From a checkpoint of a small transformer trained on Wikipedia.
Size: 12 layers, width 320, 10 heads of 32 (2 for keys and values).
Training: a variant of Adam for these matrices, 853M tokens, 6510 steps.
Each number is 128 + 32 x the weight over its row's rms, rounded and kept within 0 to 255. Layers, rows and columns count from 0. The size above them is the row's rms in percent of the matrix's.

# layer 7 MLP up, 832x320, rms 0.0388, rows 73-103, columns 64-95
size [ 98 102 101 111 104 104  99  98 101  97 104 100  94 100  88  97 102 104 100  95 100 106 100  98 101 105  92  99 108 104  99]
[[113 116 130 153 120 105 141 130  75  95 169  99 142 127  57 104 146 107 153 129 107 166 107  90 102  86 153 182  95 142 170 155]
 [ 92 107 122 194 200 126 117 127 109 149 161 101 111  82 168 161 151 126 130 171 102 132 138 131 109 131 103 142 167 103 137 133]
 [129 173 165  80 117  86 115 166 172 102 100 158 159 120 152 119  62 128 181 185 134  93 155 118 164 110 119  97 152 113 103 192]
 [105 151 130 147 148 138 142 110 105  98 136 173 160 117 122 121 175  33 167  84 128 181 118 146 131  86 130 180 104 153 144 191]
 [117 185  74 114 139 170 103 113 105 118 124 134 126 102 107 147 126  97 127 125 140 169 157 113 133 123 135 176 120  91 136 113]
 [116 146 126 131 170  93 105 148 208  58 128 170 138 120 141 109 118 133 172 174 161 169 129 117 133 169 164  87  95 107 135 100]
 [129 124 143 138 191 143 134  95 133 152 116  90 138 117 121  95 136 159 114 134 121 155 186 117 151 119 143 133 145  99 170 117]
 [113  86  80 102 132 104 123  97  80 167 144 109 121 132 167 131  97 177 169 118 118 149 120 128 123 125 131 159  65 145 172 138]
 [ 82 118 135 191 144  83  71  80 116 160  72 152 167 127  92 107 149 101 138 174 108 106 141 151 131 153  57 147  79 121 143  78]
 [128 118  64 149 167 111  89 133 120 167  85 134 149  78 135  88  78  57 114 179 142 134 111 169  96 149 128 165 121 153 159 186]
 [115 127  90 122 130 172 188  81 142 121 106 155 117 118  77 105  83  88 158 107 126 131 116 179  88  96 132 188 138  99 125  81]
 [157 140  70 147 128 100 197 203 106 147 139  99 113 152 153 132  96 114 153 123 110  94 146  83 137 143  83 135 124 180 135 131]
 [143 185 101 179 136 133 175 153 128 100 107 140 154 126 131  79 178 137  54 174 147  85 159 133 148 139 115 137  96 131 146 132]
 [122 106 137 126 187 124 182  79 119 169 123 185 141 154 119  46 169  97 117 187 144 158 148 119  65  72 145 142 125 159 166  93]
 [139  99 113 157  58 101 195 100 116 117  97  99 167 112 177 188  84 113 153  84 131 158 123 121  75 112 165 151 108 132 178 142]
 [123  99 123 127 145 137  91 144 131  76  64 150 132 122 110  89 111 154 177  97 137 157 133 127 136 138 129 172 147 112  64 170]
 [113 110 151 172  89 117 134  78 151 109 148 184 210 153  88 140 117 108  69 136 122 120  88  97 119 152 121 123 178  69 142  98]
 [145 135 144 163 143  91  86 131 151 179 103 174 125 116 121  95 132  81 144 143 174 144  95 140 160 174  95 113  77 129 130 120]
 [132 107  93 148 162  67 136 142  95 212 134 139 113 161 118 122 114 175 152 124 108 101 164 150 120 143  91 166  93  63 141 103]
 [141 211 135 103 188 195 137 108 116  87 144 105 173 117  98 158 168 141 113 105  92 108 152 177 126 144 103 162 146 111  99 152]
 [106 142 171 125  85  76 140 128 116  31 158 205 136 105 124 157 130  88 112 126 107 185 109 147 181 157  42 134 198 107  99 172]
 [153 166 165 149  86 112 143 139 110 139 179  82 102 159 114 129 136 153 167 105 135 105 156 147 145 122  75 124 121 149 161 125]
 [139 129  97 166 180 177  77 119  86 171 147  98 164  69  72  96  95  40 157  86  81 140 153  94 180 126 132 157  88 139 147 162]
 [202 119 164  70 186 113 106 148 170 150 153 105 108 168  82 122 149 144  97 149 148 121 139 154 113 128 142 115 112 117 157 134]
 [144 182 145 149 145 164 128 169 155  99 160 143 104 135 105 108 146 104 171  93 106  74 101 114 141  92 136 146  98 119 104 127]
 [150 153  81 133 104 197  98 131 102 103  95  67 105 115  96 160 104  86 131 105 135 124 181 157 150 103 176  92 106 155 136 108]
 [117 129 155 177 134 157 127 131  99  69 148  57 162 198 106 123 147  99  79 141 125  64 140 142 124  74  89 136 146 106 141 116]
 [136 189  94 128 142 173 107 153 146 112 139 148 156 121 122 126 161 167 184 126 141 103 149 127  97 151 144 143 108  72 137  87]
 [128 151 133 115  99 148 168 177 115 179  78 168 153 120 144 128  88 148 127  96 118 125 160 118 143 139  87 132 160 233  90 110]
 [175  91 107 146 163 135  47 111  81 112 178 124 115 134 118 158  86 119 144 123 117 164 134 156 100 135 196 119 157 133 106 134]
 [138 138 123 125 125  68 148  85 152 135 111  86 167 120 143 144 158 103 107  89 127 138 139 106 134 184 136 170 149 146 147 169]]
# layer 7 MLP down (transposed), 832x320, rms 0.0368, rows 73-103, columns 64-95
size [ 99 101 103 104  97 103 101  97  99 100  98 102  90  99  91  98 105 102 101  99 102 102  98 101  97 105  90 101 107 104 100]
[[164 114 137 136 169 160 153 155  90 121  35  93 105 123 163 152 110 192 114 211 135  88  92 119 177 112 107  82 178 167 105 126]
 [105 121 151 198  91 134 139 140 116  95 159 106 117 131 185 158 123 105 119 128 102  59 167 121 119 145 153 114 175 140 159 120]
 [111  65 161  94  79  99 115  86 137 139 144 127 152  99 139  46 124 171 166 132 145  93  71 171 115 123  83 131 107 117 113  96]
 [ 89  67 151 149 100 136  90  86  97 113 115 169 185 117 122 126 164 113 170  79  52 215 131 150 126 146 145 125 114  98  94 152]
 [119  82 151 101 107 155  74 163  92 140  67 127 143 105 121 141 191 103 122 125 180 148 211  97 103 109 160 111 177  50 159 113]
 [136 117 118 110 112 167 113 118 195 149 164  92 178 160 117  91 167 169 130 151 180  71 121  95 143  94 192 139 109 132 116 155]
 [151  70 119 114 115 104 100 123 105 156 157 127  99  56 164 118 145 152 151  82 115 136 114 119 132  94 136 139 165 121 118 122]
 [144 155 117 126 132 193 127 118  76  75  59 124 141 112  81 135 164  73 142 115 146  95  92 205 152 150 146 110 115 107  84 193]
 [208 152 161 124 148 148 179 203 161 138 126  85 107  88 133 107 125 119 160 147 152  98  99 149 115 123 146  96 139 119 119 119]
 [157 146 114 171 119 145  61 124 134 136 109 103 175 121  94  90 112 101 158 135  87 106 110 145 116 125 114  76 123 148 172  91]
 [145 116 193 147 124  61 135 103 148  97 121 101 127 149 139 153 160 139  80 170  46 144  71 108 126  82 161 171 131 118 170 174]
 [100 165 139 104 139  98  98 168  95 144  59  86 142 190 128 151 166 112 138 135 130 114 150  99 161 147 117  98 135  88 137  97]
 [121 112 151  87 138 147 109 114 123 112 138 104 142 118 134 174 112  93 224  89 177 152  88 144  94 108 103 170 198 162 102 155]
 [116 149  82 195 124 113 108 151 119 160 158 128 137 137 138 161  98 151 154 137 193 169  58 133 194 104  89 103 116 129 142 144]
 [159 166  99 151 179 120  77 150 108 137 145 163  71 140 108 126 131 117 187 117  71 173 151 199 174 133  64 153 105 148 155 144]
 [157 123 110 143 132 145  83 153 113 139 149  97 154 129  92  87 147 102  74 196 128 184 118 177 163 172 139 110 125 121 172 136]
 [105  98 167  77  76 148 104 144  93  86 182 148 120 157 107 133 162 152 191 109 120 134 125 157 148 118 109 177 128 148 108 146]
 [146 149 185 130 139 133 130 101 179 162 128  87 131 111 115 153 101 154  98 135  34 144 153 106 127 154 131 112 138 166 151  85]
 [187 121 116 146 190 153 102 135  98  81 129 131 151 113  89 117 139 135 116 173  89 120 108 142 173  94 183 125 116 146 181 172]
 [129  50 129 168 148 168 128 119 134  90 105 140 124 122 161 126 181 124 132 128 143 154  72 177 128 149 144 113 142  77 138  59]
 [202 167 124 151 125 138 112 147 156 149 166 100 107 188  82 156  87 140  61 119 134 103 149 104 110 170 157 139  90 115 113 122]
 [120  81 113 139 124 113 157 156  81 118 128  96 145 188 153 113  98 117  50 160 134 137 126 134 156 157 129 132 111  86 134  81]
 [116 219 158 132 143 187 118 129 141 134 120 131 140 186 128 110 111  91 115  91 138 147 124  86 169 141 127  73  78 143  88 107]
 [134  97 143 177 157 115  67 157  98  98 143 126 151 125  82 139 164 151 127 107 198 135  81  68 100 103 166 145 136 126 180 126]
 [ 96  99 152 119 116 128 106 123 118 114  95 138  86 134 107 157 164 109 123 157 174  85 179  77  70 190  98 154 165 116 143 173]
 [146 146  98 161  71 171 194 133  93 136 105  91  26 116 136  66  85 153 137 119  43 123 193 128 111  69 104 145  60 143 136 159]
 [139 179  85  65 127 137 118  81 117 154  97 186 166  89 180 130 162 125 161 148 129 109 142 142 139 144 185 129 141 169 126 190]
 [152 158  90  62 106 174 100 118 131 158 150 121 178  97 153 148 101 114  89 130 142 141 131 134 133  99  80 158 135  82 127 119]
 [152 143  94 137 159 115 193 164 125 169  67 125 146 112  78 165 111  36 155 160 103 141 160  99 119 126 157 183 157 148 135 130]
 [147 130 203 116 128 117 117 150  62  81 145 107  86 139 122 151 180  74 116 118  67 148 172 136 154  86  98  94 117 175 109 130]
 [135 165  85 176 118 109 123 130 128 123 113  72 131 130 125 111 146 119 129 130  59 212 112 155 192  90 146 135 149  83 120 127]]
# layer 7 MLP gate, 832x320, rms 0.0408, rows 74-104, columns 64-95
size [103  97  93  95 100 103  94 101  99 111  96 106 103  89 104 117 106  96  96 100 105  91 100 101  99 106  94 114 100  99 102]
[[150 134  87  75 109 199 107  91 193 129 168  87  89  89 121  84  74 121 123 141 125 107 121 126  60 138 128 141  90 125  82 128]
 [125  67 126 106 116 139  58 122 112 147 119 113 135 150  96 126 148 136  95 104 149 174 224 143 163 123  99 136  66 135 122 137]
 [158 143  89 155 150 169 155 112  59 150 132  94 146 123 166  73 143 158 149 108 154 132 124 144 107  93 172 172 104 118  81 148]
 [143 120 135 137 106 106 110 139 122 146 166 138  83 109 121 110 164  87 134  95 103 138 151 132  80  96 127  72 134 162 152 123]
 [121 138 145 116  89 107 132 100 147 166  71 133 117 121 137  63 157  86 148  95 133 167 168 173 192  92 130 125 100 119 138 134]
 [104 220 127 178  69  98  59 140 136  70 113 168 132 147 147 111 109 121 133 102 114 157 122 163  95 135 114  86  95 124 126 130]
 [124 125 114 122 174 201 107 114  70  76 113 141 147 114  69 140 112 142 135  67 108 140 132 165 107 169 151 107 171 110 102 101]
 [ 69  72 144 184 174 138 164 100 131 141 109 121 139 142 109 113 158 119 139 113 156 104 213 123 125 148 132 104 158 176 102 155]
 [123 165  85  80 138  98 147 131 170 128 124 143  86  62 110 156 132 200 146  98 160 106 110 152 144 138 123 100 147 160 111 107]
 [ 95 140 111 122 175  66 150 127 201  76 111 126 108 121 170 121  85 128 169 154 151  92 141  78 124 120 115 168 138  78 147 113]
 [160 161 139 114 160 107 178 148 129  92 147 111 162 136 124 103 156  89 111  88 119 150 129  75 108 164  90 154 132 139 117 125]
 [106 105 139 119 122 128  94 104 125 119 120 166 101  60  77 148 134 152 223  88 105 114 114 173 162 107 161 125 158  92  97  69]
 [105  95 131 113 141 101 152 148 122 158 137 139 118 170 123 161 137 125 137 108 135 172 126 149  99 186  74 159 162 108 106 138]
 [159  83 167 132 104 113 172 126 179 144 134 144  84 141 134 117  75 104  41 179 147 169  98 139 125 153 135 157  89 139 128  86]
 [145  88 104 172  64 121 132 119 139 147 120 134  76 118 129 151 128 180 141 182 170  98 118  85 145 135 185  71 127 155 121 106]
 [114 188  91 102 130 143 122  99 140 135 106 147 169 146 161 142 148 124 118 143 152  82 141 109 121 164 133 127 117 131 110  92]
 [ 94 140  47 103 126 129 140 152 143 155 108 171  71 162 150 139 183 131 117 156 137  93 179 106  55 116  77 131 105  75  93  73]
 [106 133 117 128 163 152 140 135 159 141 175 156 175 103 116 123 186 187 134 127 132  85  90 112 133  95 164 126 124 147 165 137]
 [205 123 102 158 135 121 104 157 171 140 135 105 127  82 120 149  75 112  63 146 116  71 178 191 133 160 138 162 122 161 153 132]
 [148 163 115 114 154 111  76 108 115 126  88 127 193 119 134 108 119  66 135 139 151 134 229 111 142 171 148 200 104 134 171 162]
 [ 88 131 121 113 126 121 124 100 168  95 104 103 119 112 118 117 120 154 127 156 157 158 128  94  74 103 174 119 140 157 179 104]
 [154  62 111 136 118 127 102 111  92 134 154  96 165 131 101 115 119 113 155 178 128  96 119 137 100 102 131 175 129 114 141 109]
 [137 112 125  85 159 116  94  92 114 140 155 152 167 121 132 145 117  79 177 136 134  86 118 138  92 141 100 116  98 156 166 140]
 [156  96 165 117 148 154 160 105 102  98 197 138 116  49 112 127  98 111 116  64 116 197 142  93  84 111  95 116 123 110 109 132]
 [ 48 171 118  81 111 146  83 151 154  41 139 137 110 113  69 160 127 118 146  91 131  93 133 135 120 109  84  71 169  97 153 160]
 [148  87 211 142 135 143  53 144 114 103 163 115 157 166  69  88 116 141 102 135 114 127 127  79  89 167 115 125 159  33 156 122]
 [122  87 109 104 148 136  84 150 109  87 201 108 128 114  78 119  56 138 138 157 123 180 121 137 151 152 128 142 128  90 112 141]
 [ 76  90 111 121 118  92 124 106 177 131  97 117 113  87 200 126 122  90 165 118 197  92 188  57  88 118 100 100 111  93 114 137]
 [142 154 114 129 130  79 113 142 161 141 166 106 169 130 138 167 122 148  71 143 141 142 118  99  96  88 227  82 109 131 157 145]
 [112  69 139 148 129 148 204 104 149 153 120 146  93 135 154 146  77  82  95  90 140 114 116 124 139 110 101  81 173 124 153  68]
 [133 100 168 176 106 160  80  94 160 109  81  91 141 133 136 125 150 148 151 137 132 134 175 141 115 101 179 169 158 134 132 161]]